Weights of a small GPT-style language model, trained from scratch on English Wikipedia.
Size: 11 layers, width 384, 6 heads of 64, MLP 1024 SwiGLU, vocabulary 17741, 33.1M parameters.
Architecture: RMSNorm before each block, rotary positions, no biases in attention or MLP, untied embeddings, shifted keys, norms scaled by depth.
Training: a variant of Adam for these matrices, 601M tokens, 4587 steps.
Each number is 128 + 32 x the weight over its row's rms, rounded and kept within 0 to 255. Layers, rows and columns count from 0. Numbers have three digits each. The size before them is the row's rms in percent of the matrix's.

# layer 7 MLP down (transposed), 1024x384, rms 0.0458, rows 357-405, columns 288-383
104:116140158134109139175121139121088113075159101208162142158144143107119125113176166129128115196167160114136141110147152096144154118145169121146187120099166183104126103123169110082182109171117159136138109024115128139093174111139128166166142147132119136132111104160161099148115115094102141162
103:153099167151145155114138183115132098179126068157146148134133124100116117123173147107051138132154158156088158133104052117087172141118101113107151138154075164069101171102132143143179096139078189103121134153112094144130115138102043137087076127141164101165138152127110099170180117127153099098
101:162188138109158114096124095107151098156121126109130089151141057145107163151131134145109109096136109099120105118142075140096165128118096160079139130126139110035150158108123160128133179202095156023109115089156082121140170089119067137102082135136130099128128131119109154143167129143079071148
092:126121158105139181133111139114154129178161149055156105135121153128101123035187110101145066158123147100132165180084153136124144122156138136159137126098124097154137124139136125079120111185133097124090051073126133148066143081146123153147117194047140149100092102158131157125143090150076147165
100:105137184145089103104106085106089094143024114140173173147100110137103164188132151090102102131111099114096101123100179162084131111182144146149161121091123134086153117155137170141117142162105143105093141076085158144145158044052133118122162081116082094143180143129124097116163099150162178187
107:075169101097131092083150101106127138096113125170135145125169203146124140135106195117127082158101156161142169093103139086157120046160217149113130158088108150133090152180145122106171112107129078179123122133157127195132158115153247126120126163142144123126127153121125139136158154157094123108
096:091108145128058089112167133165125154146121193165162105067153146184151130048133140075132130137175146166206107124145116084178126136134148157088144160145114104111067165094111175181120105128156070105042112145111149111057159100107128089129092165157117102127194186102094135116114091131119130117
100:123182133105070134138131148122097099155115149177133137137088031136095140127108125169128070140123215116089167120145127155138123146116086128145114160078197147139166157129174166118116124174121105102096148100114195126113059187066107119055126240153119135134182125154118181126126187120158145074
093:119129133150148103122149069166113150122163114132153210098178117108153133093137067097145163130150210188154121139124157122112118110106154145074144084152158132157115147107075130101090117136129132128148107092131188123101144105161117061129172110126122109147152156122116146155122114147171124134
104:128105100097108190154104100100169088155049103065071162151160132145132119140172138122132078134041095096124153114111084163157120133144148132153125113119128124094122125150147108116158095201094188174130127122205160133087118146114122082100056091106098131139110174133131108120128119166101129100
094:164142082082158133135157158079122103125099152097140097110117133132139157114170127197148157098113103126115107108085118148119118112174129130149136092177128198106158150146164122206155148111139128167110142122142129114159136129085139143170101196071145151188137117095105148136136115170189136151
096:217096144090148088079101180084140099121136108075184125159082116157160133129152104143088085158132072129062141149083179217125126176133114152228170173115185179140144147105119113079151167112104141131127137110111169101080094117103202161137189175107137152118152113126154145121180144088072148158
099:133157178173144148076150106094123126170132073123087152104099131095145110139123115134159119134156163150124087092105183091139133038171144097184192196149131089106113134167143175124087160146134173127140125188151103106136102165158130131164147160127147119130119116125126097119123092100102224088
102:130109153136111154134103097099128178090146069150126123186101158127150126106114164108168098090171138116104160111135115127191118097094130141135140031143128091147068066137072104105171113157120140110085129134140074131109141117120119156124196096135170139162126125128179079116214099087126169113
096:126124105133139132066154131100143162141163143154128150083125076103150120064184099151122147162088050096084198068213140110110136179121120105078057106161119138136118128137117121147137109135140110082166090131067113160132129106197159129165155152119068098110102165193094104135105117135128115127
105:092109092110109129188077124152134141111107100140153114093093153089068136066090184149114145152132179174146126145154101101174157124093152136103147169076138119145196069144130124158158076107122119075143113087130137130115137119102122226116166108080101091151151160084179104115110067108096096098
100:150167115123130100121119087133148128093064164083134145167089088095099179130151134160191042068153113122136109114082199124121188199169147095098094171152103120089112110130162145126148080067161108178175127139142098148078110188096153164156097142179128129113122117116161165144086141170129113148
102:123149107131215160119191105171107069118127180154126082141144151096093091161127141087110155155129203116122168118150196099154131119156146170115121118166164126171111183138117127085175180125201156151150141158165135165068085141159135095174105058134158149148128124105145085115172131153169083140
094:094112139077125116145101134087139132137137158126154054156099135124085146094168158126150118118145114091079150137115185208124142101156179096102116175173149139180197110138104133094146133126136147171144147093145156127153122144148160102107114090128164132169065149122097157096187091090038147164
096:072156124146165101124109134107166134094146138158129094149168145079142116120156113094144148108177101130165128112096112143123086150144130133170169148147197146154084142173141116166113134150107135120078157206114084118130151146133142103110121147110137125126152114124090085160103150102227152141
093:130081175111166148119103120122092169090113172164180116132184122118113128111126095108086082132131107129139111087053089121101151135141094094175175147128095148173172124094147157190145138109098102123112120255130111155175139134119123161144143164120170130092127098128160141079087157161151116109
103:069105129118184115146107156075098119139166070143133174132134170125138088072146125073106118160153168097175115110162136159195142101177127068100204112116124092139149097187108095195112111185111181118109044122105151175127101178106158156156088134110131155112146082131122112048099122114167177156
105:063166153139132085065140101148169119129068120125163099124093152112140093109133196152130210132182142146177116132144121122089154105153205152034177109108157111176153102146092091159079140103067052163104092107097134106135133100166187063103165139119114154133133095145073115111106103168146095140
109:100121103118158174136070157104156117167183125117126073186170149154144055162154084134180069125088144108129131075123164167117068132099104149121129161146189107116152163112113128153092117091168150141149128083128138124154098098112087143134099140098054083083112118177177172147131116113120133163
101:105147101152119153163122150132101070166092158113085117164139193116149103180158161084129125107114112166106172158104106127118152113136124183111162148120103082109139071102164142102129160128104126105161129146117085160201168178119138090125124148145121146138133148157176148152171096147051163091
099:132118091154126069182113130105123116104163148141149154072142127110112128104117189126090127138131123089113114156205132157138177160113078126165132176075144097180144119188096123149140103135099095128149061128094114151095121121135177153176147161121178125119088084185166132149120120131139123135
092:103126139158133131207151114154096125140137121156092111075132140127115124081126221132113010151169156097148204121224104178119125189100071104126117100098095140174137150170118103090124100109134063103153126071083138140113136102106125143195140074161144172062098128085106157058138128122106074117
099:139149093108136112064141098154131116101111148198092148149092155156067133125159129102082149154101155137069126129169074149108115168135139137138062116176141178168088135092155118144108098117109071163096148060079147155120106105133139149148114075093109030113175089145130070160122138096119062120
095:173140128171191182125086175095161139107096171136093127143126138097068137176088110164202079135141114097074148145161132039102080126122088117103101114113111142072180162136158120037137209105085137115145122121144098137176165125112145165144117071147144104138047120111140130099140156155130139141
093:108129086101188043135154162145141148102117135135173144163140096070087124152154158179096140143101120129096107146190192051118118109156143146127116102153140139116098188095204130130118112074136144110132097145110089142153114091130100131090142146073132141154143164167112150114099063174128115129
100:092103163139186145197131122137108121135100138147165152175136163152098174088133129108218123121099087126109110082175100115173164146092122127088171127181131085134108139147149125106082203160184067142112156098196100110121088098122121165200108080168085119150088121140129090144074123153124158142
107:144141112126117092199081098162129142145157124130115066192177137141106174110117151128071118138135130161094192086116099141153142122171144217115094082141135130138134157176132130102149110133078115126116189025085138057186115135180160124103120159141110164111100144109160127154177142148130096155
092:099150119125159136141078154149134127127129142072150125092138120107119154126123102118092125127131101137097178112116158124090183130115077190123125082155137158132121157135118099171117142080103186107148170095129120147102131134124093130110095108058137184107099156198091079129134167105183096149
101:116138110138131129100134129194177124083113082123132144178086107125097175124175193131118134130134146108092155143189129155120145125168130075150130115131050151139177140118127117053076148103160166072136132111152124117155109178167111134192119136112130192163149133155074137109145159094110110140
096:123135199142050126094140148134080200162127119139159161125136076091115148197131124142142157168143100168165131110117153122143152057186079105114130099150166135031142132133120144131126171106111120136134089147165125151146156166139125136130093176091172117194147156167111165156137097083089117159
108:122164136120119184131097109155083156105131115099129151071149127105095180115102134161138162074133133090056105145118078109113062152100150125115179103151143119104107134079113151109160150146141083092134160163172145139162151077191241150172184149116103122169129145137184157146135109114106136100
094:138134119136121105146116130184163104143171130103142086196148110188110148152147056146169111100035166080078101119066069145140044129168111120119136010110153143150121077085156090119124101143119147124108112139120211177122122126171165181082161139144059130088065120126125087138151086092171169108
103:073195049126175134154198171186119133153108121154111089112139104117144093100120133099110159162164101096110142094140116188157064133174129116056086114058072149133097138119117116125134103089066161125161144000126129143073135146112104149086115117175094117147117084084128134156103170139157158170
108:152130055149103094095165194129116141123110141125106155114118097117128098115128200118169131154170150159160093159128163143142133115125106115132149118180172140135166170135149139153150124144145134147183117104091128139135149045094124091130172130125115137146145124184129102161147135145095073152
099:148124101074180151110140094091078128145167157091114173194146078183128095151138171131124047107152144121167148105160105108135153132113114183129117144145149161137101199120129131085095144099130133135110159121140149062110112110127093038118150154070108157112164121189161155126170143097106133109
097:177085133123129125169115096069163108114112178107130111163107106110143143137100126134167136119132079065145136092106156152145157111125119137104134136038120128158163184077165099051091068144136162086190101054157121194118119110165147015081102122121103126121091135132156123147127145178103106166
110:158115147164137083118131105104219141017112130129122135048121152120151120132111147087139109093164159162080083135159181204047155172129098159080120170176092202123112111111103165125127130161108122107146161178076161150112181113077095099144118152136067127139132171128115118109126172085123115119
097:113137183154102098117136115159124170183120179100134087146208119132109140121145200091102130109099213136188093105141146104148157080129116133154163109140161162138166079099147099187126116110106131129105141133075146179136098146113094166130152102147173144135180092132165145098180115179113155106
102:129076088155093158135079129060151170100141132147188117200092072121098188176061081145103143082119099100134132133141098158134115145085103144115145148140124105161142130096148124135173184164154169167141130168172173137120140085166118123086091060159082135102104191115100135171077102094146133138
096:115121200088151165082126101149101146115113078112128116111143173187207135114081044138129113086081125137169106148171079091127093125099140158090111176132141144131134064155119116147127146133088080126114113099139125137146146098145148136166183126158159150136180157119165125049138097091103160131
099:108143087140086184048139071116088093076170141165148126102094110153077114172149134116108085125140070121100152083149121087089131067133090146124122187095100125087161152151117114108104119139135049129108154144103142076123172136125088060114114116154150183142061157110150110124131165110151133095
097:145098105174125105118121148126104149129162104150142127099128091126068143148139079133146115136164133111169181094160138152133115073094146139170178157132195095100122081112061072154103121076131146167114148126128095144133101104164162133065118140119133170150150121137115106213071086118139162113
098:150115117087163151097172126137081137155137070170096116111122168114085127091148125090103127088127140194129132106144190113179141105166088120118209132160130156186154098115080113158106150137114115165157121147138092100139141128182110123104144134139145089143132125139167147129181188111145135079
107:078131120046137178149140170101094076147071161079118148046101150189131163126117105116107129149134116154128141143135094092099123150106099145129051084127180129074098135140123094146136126082115094149129175108136137118146110140140152135177112086104153119104158055144110121187110082141092125141
# layer 7 MLP gate, 1024x384, rms 0.0504, rows 358-405, columns 288-383
103:147152094094117165136125131152106159176139172162088113120117148158137113141120111134148069161113126087155117143149146164133088118105129108164108058099154157143182073138137124136079157124128151077109154079104083135108140140189118168166149112117147118097160112165114224142059132106125111121
100:142071146084164129152142138113126158180110109159080130120176131125155115143089141175095157152115183111182125161101141126136185149125107088087227111097116112119120124142149094076179167144021125163166127112119144067103133146142180116159129097144117125105116175081142124117124125152076111156
087:045103127078154125184118151097164120127129104134157083118118106116133125122163161122097078093158131092148135147102138113133122134164098101099212110115065155135107156101084092102114123141140168114148132177125162106151134155128142063126175134077099120129132119097162082129158170094161101117
097:096086177168155088080104089162131161144141073152129143112120122118157172144111154118084086124086165125096136155159056143089125085149171082087116098113156127059178083115177119138176155115108107118154095100124154150129171195173153137131096138151166182135132141129090170043099095163122135193
100:126160071164122141156065084101114180141193131130217149154136057140090143113137125071170134111119092171091102115088104211134154184138124119112151079091131153154091043120102116133090115131123143106116133165153143106135121124070115122142103130139141167110135195101110085150152155127150170130
099:143127084120053126089185108150172217146159173121133114086189180182112125093141165082130138104128130103154132137126175108146079128111120182079161142118119132098127171142098075108209107100107155083073135143109117156138114136099124143134093145132122123109152161105069162123135200094112173147
096:079122118127174175163137130137078146114144220111154121090131135101159109093108139146149117100136049105128109176140101107149170156115124129153100043143134136194087110080070173138160143176150153141125140156110155110160109145117134151093053088157089143099160131157149145155126128177145130110
100:137108148137109086130085090109089098194120191177086145087101059128184146132174146143086109121110125083105070076126174110126099116115072111129182150150104139084117115146157149107100107115113142163106167119102100149098103188097163176122114127129140119103180097116147155118057086080114091070
095:117071150138120109132194107132173106076146133069126067131131084077119112078081106169101130126113142077148103079105052176168072119091136111089123085099109116077122131142116106083178137196121208152103120127109148129095109194168170146137115107058136119088167172138128160095107140080154141107
096:111140202167114128207124087174106155162108106136127221144126130119078094138118107038131123144113100124122063145157114128105135148140139077135146115135068084073153116117090125113105124120125106114078150081121154143154108080127108114091154112177102162121141154165131067132199165155094152117
094:131148092172100134154158092203144127081153062110146156188144102126152096121148142141149132133126161102160117195139160099110163151092133112130118102163056086102101124135101113133052108160169075128115102172143151140085088097179090077131064141102145161133158138048057076178162108107175140139
104:142117147149096161143144104168124107164135155089154104150141094136115173112214139146047098111131138173137145123118116122114104155146144128138041139134146107123168152123159123134161088173122126141165114125141100119182148100072148137065214148201146097083092166122127102147154097062063131100
093:151173109190113119105114092091140119134149079113106137143133151116121140116073116087122111178102102138152102129100116151092106092080127069124111156120164065098158128162135155117134128126084092088123139118154087147124188145123114082131091114094127172143148136161151123150065132151095163110
095:175067157118140103113112163058127137111178166119096108120141126167166089101114143133080109092088116110111136054116153087136130110107141126110140116166103154150152137151099093129171128156082126101165122143105115114065199086130161142187163140172143136143111084156088095086141113123162156140
105:127133107150118129114127158104143117160108083143126125136112176141181062127096144149135124136158120152138131085145089110172062133118139108097187144111198144093134135120107115129216131121106154166115171109169103198085202147086157123176112186125128160134086111102160083093153124143138193074
097:115109132200056126131094109174108132148099157111156102164098094082085172174085110126095151119144101082118114156093142132161158119121093159056131065125092131117197134138121114151152090082194151135130156180167150132102087122146092075128115138137134171105165154143173168110085116138074147154
098:102144158081134139151131120136134172149137121077104161149123157161118088189088146096156147106127175145116119064130120106171095153113181136067080158116135110141166053171068119191174052186133129168126107139115177128148140105074130156114153143093129104112105123163121091161139086146097118120
095:136065082173135131112159133145150140162130151185127122106150132113085103194102183187144109131131108075111131134129072129128096122121091121193075120094142161116113135146038039113150116126157120142090108133089182074108123042166092117129133149076074106153089127126164182160130090147113086084
091:114087132128145165142122097152056169117115060104120102198151177171130160128134086148145060173097132130108136189185135119116123146101105169144120112061126206158145104093112162080142152086128120129175192116152113150120157092121090126205139099141109123141082144143188132090149117162066093086
104:133090130157073108076118152119087168127072162071170176123190183075134114161125101087087145100097187134152101082084090149150111072125100070096169162128072089150147112133102144164130109096145116097150072174170174123152111106148132142114102133161145175175094138169160148104133130141090034099
097:164061120154229114073137143093110110153119113156126143148147149112094117097160137079124138112075070165152135106161169147167137137112144132126139155088127157162135107106146150090081086130061108143158168110088095096119160159103157084140150129135097138136109128125133152030114181155104101166
103:117123115147109129089102152125100082122126115109110064127165140125095139086164071185125124204127146141062139160177128175073116168115159117138164090187115057146170105130069151165097166139127077070143168100107115045154165157134144090157107121100159138130088107167160110120126146089153104128
110:151158178199142116149097090157123104095222145114153166100148117131128110125130117163100161143141137133128081099133154138050122101071156070105134088125169117116121118172125068109077111127134120117121171141196111181148134117093070142132111075148153192081138086072086117118172144099073184127
099:104105157092150124142095143156103121099126128135051134180145159107094169134144082102098146114151173060064125141203094092123141086109125125143143120109100140115119111139135165138117155128079127157134152134101120130103120151156094096153118120143127131118129109089122091136136123171114162132
102:173157196098168124151131159136134150152151157144138177098049093081123146129124161190131091174144098093120105184124116093146102113080118099086183092073110104105128125167114102184124115130105087138115124142127161149114171113099183155131165112138191112099188160160150127107101083123120183158
097:193080129155170119109158059159068173148164133170160130116150162118173054118171050122096136079146149152115119161132142139154170163109120098141127130075154152158131156102138139108138139110147086121073157141121127136116124174123160098097199145145146145091155123134143145162078137131159164150
092:123112092112105071122146167141152140179095141091137091070204099123165109150105142126061090140084125153126174130122151127155180137156176093131149133125124110159159114113110153119137105090141135181166137123169090109089141170138182114159163084099175096150132083159096145120146157104170109122
107:108149143126065091144151182119142220194119107117151119112190115169148131085134124074125149096106126117149135161117126142128180130129141142132128140081143151133116129161136115127160116157088162149090115085111139108121164084055140168121098149138139137135184118097024145114049103091128136094
088:128145157074108144137184120112146118214165124172122092033164211100135167132114127181161175166156109101152110161142083170130108096153160149113141114094095138138135114090073089086161116138121126117144127132110176149157178129128122114121092138125141130101130106156162127108151147060172088126
101:197164157167081187071170134105132167108109117118138132089137136172097146162117118133125156100134150144110069145148104137098142114070086145152134142104152134142094103144091139090099188124133097115072102083157177126105127105152166139137129133108109119099074157107149172121071191165067170046
096:132093183156117107149160127107150123110164098127144097161159107110116139112159176153193100147131121110115190125087160124120073170121109099092181135139155087100169127101114185082140161113124074078115127122154149060135177158095095104109163166118089116072148128065101173107110125139130092140
091:124126129106097170133117118087124121112113165165092124129154055112103136073134111094097122128104128135165128107154164124101131082075171158088146137161153155050216134133117162181189119120057103137133118100126151117139070129156159141117104134158197121158099157158164127120180165163145086107
094:173142107144134112133188140139127135132115091170112148070112135153157141158125142108094145176073093162101135123125122149130166088095118072053083078126133140104127115152147154065169129122093116119143139103110157135114163192182138121163157060105131113138066086083102170167094142101115112098
096:166126131127165108129097103062136168078141191213105091138168128162108100131105129076152138156116110132080073105159105186125148084099136101159120204114076186142140076117103145150138120113127080093156135038062090161105137123176121149113168123158129079097156068089131164111144059163124136115
097:124095143106089118125109120149119178115112107131141167098157083154100109104158129150107098132052098141133130186138128107171077111077133148117130135185141055134138101123128171132136126105090090108115120121115201125174156127158071157183163126169167145092194174141067101115195142129169099179
102:112143111133089090098157115090095115088149146116112114140128046074177134075102145114179089143081066125095125118153055130059154203140122120155105101085154117039113162127107154157057129126097096144124112143161118164102171078139125132146123149125121135150174132066114088115127166087152163102
093:173111111185162185076070163157095109127167131142131089094163148081167189154117108124227116142074164117145094083132109087151094064138123098138108076118122112112196168110119131126123116133103091125146065114136093119134103158095108097110151140103171047155081154220125168093110179120059158066
097:114120199151161165104178094116099167116130172121102108107084132122175157152131146122103140057152084073141126126112132103158081130129106136104198089090161113117102128110131133157162124112111135138122146152108134131157125117084113152132080150088079155146200123123194073121061098121075183159
093:122134088121154113119115082091115084177135162135135112094142105136108144165129126193124073107107161117104137124145126159110095093134118161158142092083143140098113171137181196099125135119086133167134129142154117150160144179130129135188128118066126096170149096162118191157081165105135093118
091:102100073162162196154142136051159137102097171126186173043171141103083163173108145136178080122144134129165185093153100113165146154102112172222145079094114138169092135167137080145109128075111196155122124046145131090166153110136155121163092136124147106126154127083115156133092185139092138102
103:153043125132112126149111090119085120152146112148091132164093111088166150136177091184160163129126116144167095179163135114087127177095178159129149119127135155080156161138101189079133075162097117150141108103118060096106117095087080082218158133120130121195093148083100107215148122128060145180
098:131112080119163142124127053151029214108135122114183134121153152103076087109113172129189111130078094171167134092109110120157145109130187130133112094111061143172116143097123160147134125163163119135146159124170110138131136087131122145146142137128102076138146175181172197087079178140115155188
098:114083196178154122094191074116061120099145150145131112174151130165146140084097102145134123107180096118075142157118142051129063131132110185133214104121052076101152146113120149149155095109118210097164109112103107137125160141096119126172148098121135156160094126116153113060118131136159095147
108:153059119147046089132127086177119130191086087106115128076134149131138165159075105062102103120121115091125079191154163138127180070122098094110124122106090060177129122179090138101147157140104144181092124064106093176100119096140105121135157113169104091101184127079051099132079091086121110166
105:095187131128114160099097136160100141161145128121145111111120061097133153116159148129167181106078153137085140197152127141169104074134129100135114094108133128077101095069102125041128116101102131139160107099197100129140154118096104163184087079146123120132082179166126120158098146074130150130
100:148101140114071161068051139151111172147140102137144208089123181170137071097112044156103109125129081112128118093169102121169148116132131086153104126089143139182153142171083109185111080102114118138151122122098104105151148072120145073126087138170083150082166109096079117118160116076096173101
098:125129087099177138149132123102146172132132148141108187122154094126105096120174130093046110115148143183144137168123148132070164142144151133067134115107144184120078074136153103106115090138090091162180142171069109117147096144160115108091200125141172106112116112104088120081198140114092118130
106:142094128178115097069094151111120225138076075138168097092188159093125078077072155135102123127122119106114100107124136126160161117079148109114127130107086092141138171092124145135100118190178136119127101161154115162146148151107109093132127107169155112128133150094144100111129138134118160126
# layer 7 MLP up, 1024x384, rms 0.0499, rows 358-405, columns 288-383
103:108157064121133157146102120156121111171137125171050147108109107082124089133187117156092117157132154144126134091166197077136139182125156133131108083086141086157120080097169076099119079131152148167121103144162138132158121094100157150163215119160150125159103176180142105119113221159153154093
098:158164105152156147108135168156112113131173209146132113174058128133078160126145089076197095078088150125138141139125191139149146147092166144140097123083143111086149175114176152114134131122162182089091081124129161116089138149102137084113128182118145153130118137106126169137177159157100082205
088:133132133126147188088115113162139123182084159052118195151188165134100141160177105113131081092123195101136149147082130133110098118115134158170088123193145092153156130111124160129077134092158114155120107182104172122143087138112099162137105119167139142115138202081106147073100113163089166043
099:156103145167130123100115105182080110101152182067105099043063114139080109210172098085178197112134057107135127209115118163155149164089160144157144161174137115161123146189141064161144147116132127166183105102134129151137130089130054101136143098138081125107161159129158153130114139113114063149
106:116112119136165156128116178144124161131129193134145073128146142102166126174159120133134182154104214136152159149152096137143086120083166133131126200161164107101237141159163076163179187151196113182078110113091156151132150082079152140150136164129146135092155134159162159152120148112126089178
097:132082134127083133101156123178158161173162039145111091120138132181144120098132132081162116170182088104184154157137135155167140110104086149068091160113078097107128196151124144162166140164127139100127181163083165131103114153107116087170100189125081083120159158084131144155150129204189163146
095:155113158101164126133090088078175125140150095054099168152100142169143156140185160064062102143091120075142098154136127112080133102148098160135126132165087098164109121070146175133078163151073085132122137134164091111151171097079145081155116142142084147174109121155139146116097151163130091112
100:114150156179150127100113194057114107136108160136122128148123185130073125137112110115167071146109174145125117164085172133154134090106193126112050115093131109121092160134100160148162142101142164166129059156203119086146086133132123148173140094133106102117090159126128169140068126110098173144
093:183153111140124197168073133141059129143143163135175139084162196162144173136156129134099126111123077169097140118187170155107086131136119146099146147069155092143110164054118170117162160108100150093168157088119153165136195160124064098148122110137116106175079098074130165129203097175113114153
090:070161106141090144200123114138194139164165132195095132130079149116131157131163156145095136123132124147118131091109136065182139150194158104142112179169139119122077170204142119153061147172123125101098109108114129164097087101085152122031128148129181116110099152136100148187082093147120177136
092:126146156096150191160089146187044119102093155100108127124154106134074162176122122154141117118126156145117081148157095137144083135126186126121078123161153075146130087175121102118098106155079157111083129125130036126184173139100147133129121103114204088127125169237124147173114109141139144118
101:167152108141148120103108096161149183105172184118144131062150136138138124141113144144139123121127111127156119121086151136136154174163069092104138133109180094112120169121135121049141140111090088103142151122146201117166168095095093138083145138112072137134107200119137163095107135177130128114
099:143143108130138172071158148174125168160114156113180121123153180147125098094062131153151156104097102059143142077097153169082150095163107160139141098128091137172126065069108063138129039204117159148183140128113125098196112092115070111174184105145096140132171115142096140123226170148107152150
090:169098118133128134115180173086130131088145190132149083102139155144120097109102159151148127090146115147178137040124175140187112137174110111112127130076128101147208188169185107134091161157101111132130148100157135154144122159136137141217176096140207165078090132147123173163167150100101145029
103:116174078097072096131134051161117107094135140140123117110137097114131113056134123035127102123135151174113071139171148174082151087087177153139111127153157084065154107134174126104170166109161106118092082101130118153148107132124143086124158082120108094127151179163120116140153107120110184112
098:156170162125115163105120139128174138095041117171080150148175183140143112117160110098175136134127101107096095160171097187130104099121143164149151125145183104110115115141097169115139155187166159157127166128120093151173073136090118102142060126114114143104077140091158108065139128051117112114
099:122156121148079104107137104150111139092136094139137080153139154089147123138107074058172066106098139155088141091156141143127130064067073124094057069105160124144120114131100197089090163147110149176144130110148199150115193162090180162140160163130136113151070116087169167117121129188106135136
093:150118074110136144109069163149132117068134153186109101141105098110144121149146117085155091143175105149132155109123086093099127152114092100108122074153125088142173143125133130129115127123114141097104129110105129095112165127129123090159077110164086145102126145066144164140116156157180176103
095:099106112124133173148138086172120104111083116182164081182196165135137114137181129155102147116115088197087112150106113111169078150118184098143133129112207097161157147166097074201132135105118088165176143169143133122132189120161131116127131126145120113070122153121135107126118095182137123081
102:141148152169133134097076139097100156089135094109159134116171155137101122144108080078157118129108132119127097148130117134133138088089134161109163152134047098080155153127107108155106147097124149070117087136181127137180118155141129119147165103097179164135123087167114126084100145124140079105
106:120190161187093166111137096106123157132129112196117073148182133198088100129103107103129147183158134061106135139120098099098163119194131165189159102118096116144113128197076116171128111108183124120139084142123108188084064131126136143215100155128155115142102140070098153142195101144135152123
103:150111100129150101097072189057174149117171139117112164128128162108074092111099131146135149145148153180135198170117131153124144164106130094123138184150128104061137151129089142153157218102078140170103135149130104124080145081140165109129111137054202158147141165144150092138087139116107119107
107:174146044129140167105186123074138083102150067130096090186139134142150126155189114177173124146151140095179098151097082104141132118087179139116140140140164073109137113195104136171117105145107101148120151155118153099171097164126053142154081128087122110169130121105149168133111141084131117090
103:132121175069099148092125131163140116140143084120079152106133155113066091110162074122190185088132114093108193175180118116113104089171074117149112132151091144095144068106080080229073085169102192041088125109123136116137109196093167153123124135112091158126182150142160163125107098127107148143
101:104179095068117130081136126162162152144131066095138131176128065134150171140123139122076113143051128173137109107121147082139115117126175133083138106126096101091101184153104079130098120117098167101147077107175131073142142119137196114095144090132091134107142126125127136182065135113164138122
105:122170148169141146170128182124111143107129110126121172126075144180061127124163186121122125118103184126204129107130110123062148125154063108131162091158128121134138124156101086137099115130120145093165138115112101135093143096105141105112077103123159141139108112076131112104187098135072118127
091:143112089155146151112093164151134128195117117175138134110144144130137077103125093142121083133119125114163157108123163139171160125158106094141113127084087126091153154058141119098121124166081132105157135100191165107077168167137139101075182091167169096100087102120111162119149101179127087140
103:099121139124140193161154181135122068112123199152104124093116114138129154232138124185181093140058180145098128141150134104097109156177131142141188109164149151136162086084185141109127163122109109129138134087082104095117129094100145160146125082158118161111106129084129133097077148133092058106
091:085159143085152094138143148128203061150101077189106106116115125088108139208167162135136181120113167115132130171120107122121085160132174163157161125129107098111106127112121150158112161101092130098159083142131136126107140152147175149118172142122134075144071099151148167114084069079176116163
109:117082131119207125144068102132112126100121075131165101189130143126108081146166110124174108158130112142118103090130150129136133179119135152131117144178105121096154102167128117199147073142176150124170149126093139089218072081112101157166109167103134124048182145075124146098168158123121097129
104:128144161135156111107104127187084144128137101137149142149104189178094151087056158126113162099147104222178131128163089105131163152149152150142131124116089163098137056124153111103127080252168159107116136152122132126132106127150128159176136118122163097085104195106081130122178129153146172154
098:131166158121103157159173101152111129144163105182195127131131176112133145112159107095115188138106128177102100087142138139112107184132101088128085160146064122176093122149178114147097185194101063107130094128113127145147088163080090123138136123141077142117171107043152082122086150078124141126
092:144102158132137161152105132196137180214104173093118117115190138155141094095103136138065132066075183137131122096126137097130134164090128104121134098150133109134066077138186122142203162149027096127086081125066131136188115146146104065112098154113139179110111150096120130185124112155100136183
100:145130141120102069100171115100178112171099137148111103097180155077121156118095149111106127106161169126113097067070137108079088101130143119156115145163055154146099124128094114113123106083161131089089190108146099132090103136133125206159061135099099119107143088069124142094120098155151083080
105:125195118124147159136114085144170176122112105125091168094080119081131161159109111183108123166132095084104058118112150129190118186109122178138184125099160131114107095170196100101148136121134142170144102125139108163149122118101176222123145132138105104140113182134144157125091140114140139158
103:175122136115138106079140160124118110109136111137127119110160099150138071108146153115137132129130081112172117157162100135153160142092130117126150201111157046040133132095109121115145145120193114148113129110149125143090178118176095180129130172115182134124149098095083122145177143144120120089
104:115115075116145116132158144090139090163077062142121047102076187202097176100089172154151135147140148021153162115159181123155088183113135141098138186062169144098139120113145109132150108105111121135117093140079150134149132163072111106197105116092182137177118132149138114140147112139111091126
104:108111134152190157111128108115134125076126138127076131080112126108138170153132113164154145137104157114164107119110139196172115095151094129160139138139118181102187085095150146087157145162121059068190122159125078097151178109142204147158154107119075133143115148178119133095120118069139159123
092:140180123135109121109055118143174122111107075158169102167131185159140159121122074137149140157161139093082141121122101084135101104124104142124186193116156185191126144113176134135112134168114111093090146124089083134066152070164166153167152137150135105126076090124134106163089126161153098097
098:173183105174110134100118098181135076124133112114124128112077156110079166150098135105127181126168069151063123121104113154127156096127159165069146155145139069113141140109147164105160187118164130150091155135156129172099115100149082113105144097091089165159121104214123126062164132151080134151
106:124132132155160174140136122135157089139144072110132171126153154147121119114151137084138114119095172173160120129165122196090186138144066093155174156089098135146115119176164160191085157200111200040165096120079090183121139109113132073115103145114109134139101151110134077109154102149112113115
097:108140143166166154088164145108150082103115149186109127134181137162137120151130156115138106115061148035094118146156114104137072128173119198113157135210111077105161150147143085199093105115109141152114124169066136096162094117131078147164124141157164158115096115073105149062118169119085129104
100:121109055143072113148115137089112154182131146076154188139114097094127161132137146158163084076152116141155111139076146137133078109109183158112086132132162169108170141093117089141143152075103157125130127121189113160148099174161152168100110159153120152113139126157140117110169168144106097153
102:108187080158164082142069158120179091095113133157151115083127125109171124050107148118164140134074126103100130159091120113155109113082118128149187072154101120180138140161176129126171167126123121160155132165211146138113147177181145079104156124063139107138136083105211105129115174133175098111
103:128099155124094100170072085131132153144159153059096162100153125157145114129066113118134104147172174182107023099146126119168125155126157135099135063123155119108141129142095111133134145125072177049078158125083167169150174184115104090072102147068150135164116111133129116120134123181190094115
105:109160119124144095108091130090109112142127079141152142176108053085055097192138153135157147150151087122109089098087106123084144117091086159083145141163131091113118100106160171103105166167161123127155153118141155095095153178061083116103200109129137118123167110146175117117138149108104137093
100:157093150123124172104064102114151098089147016137119137154124110165102139096059158146126150155172106114124136133124098095175155108189119128098138110136115111167113137069076135108166057189128033129090160143143134169172127153113117158157086158149157112137130168129033124153207166077110125139
104:114114121099108120147073119154120108163135104116111080156178064108121084182139131133154087080158083039115157085135142100178099141198105137150058150087141124181180102093136098163095159103140137155127150114122108163096134099085175153112103144119119115116148120131120147113143107167104131132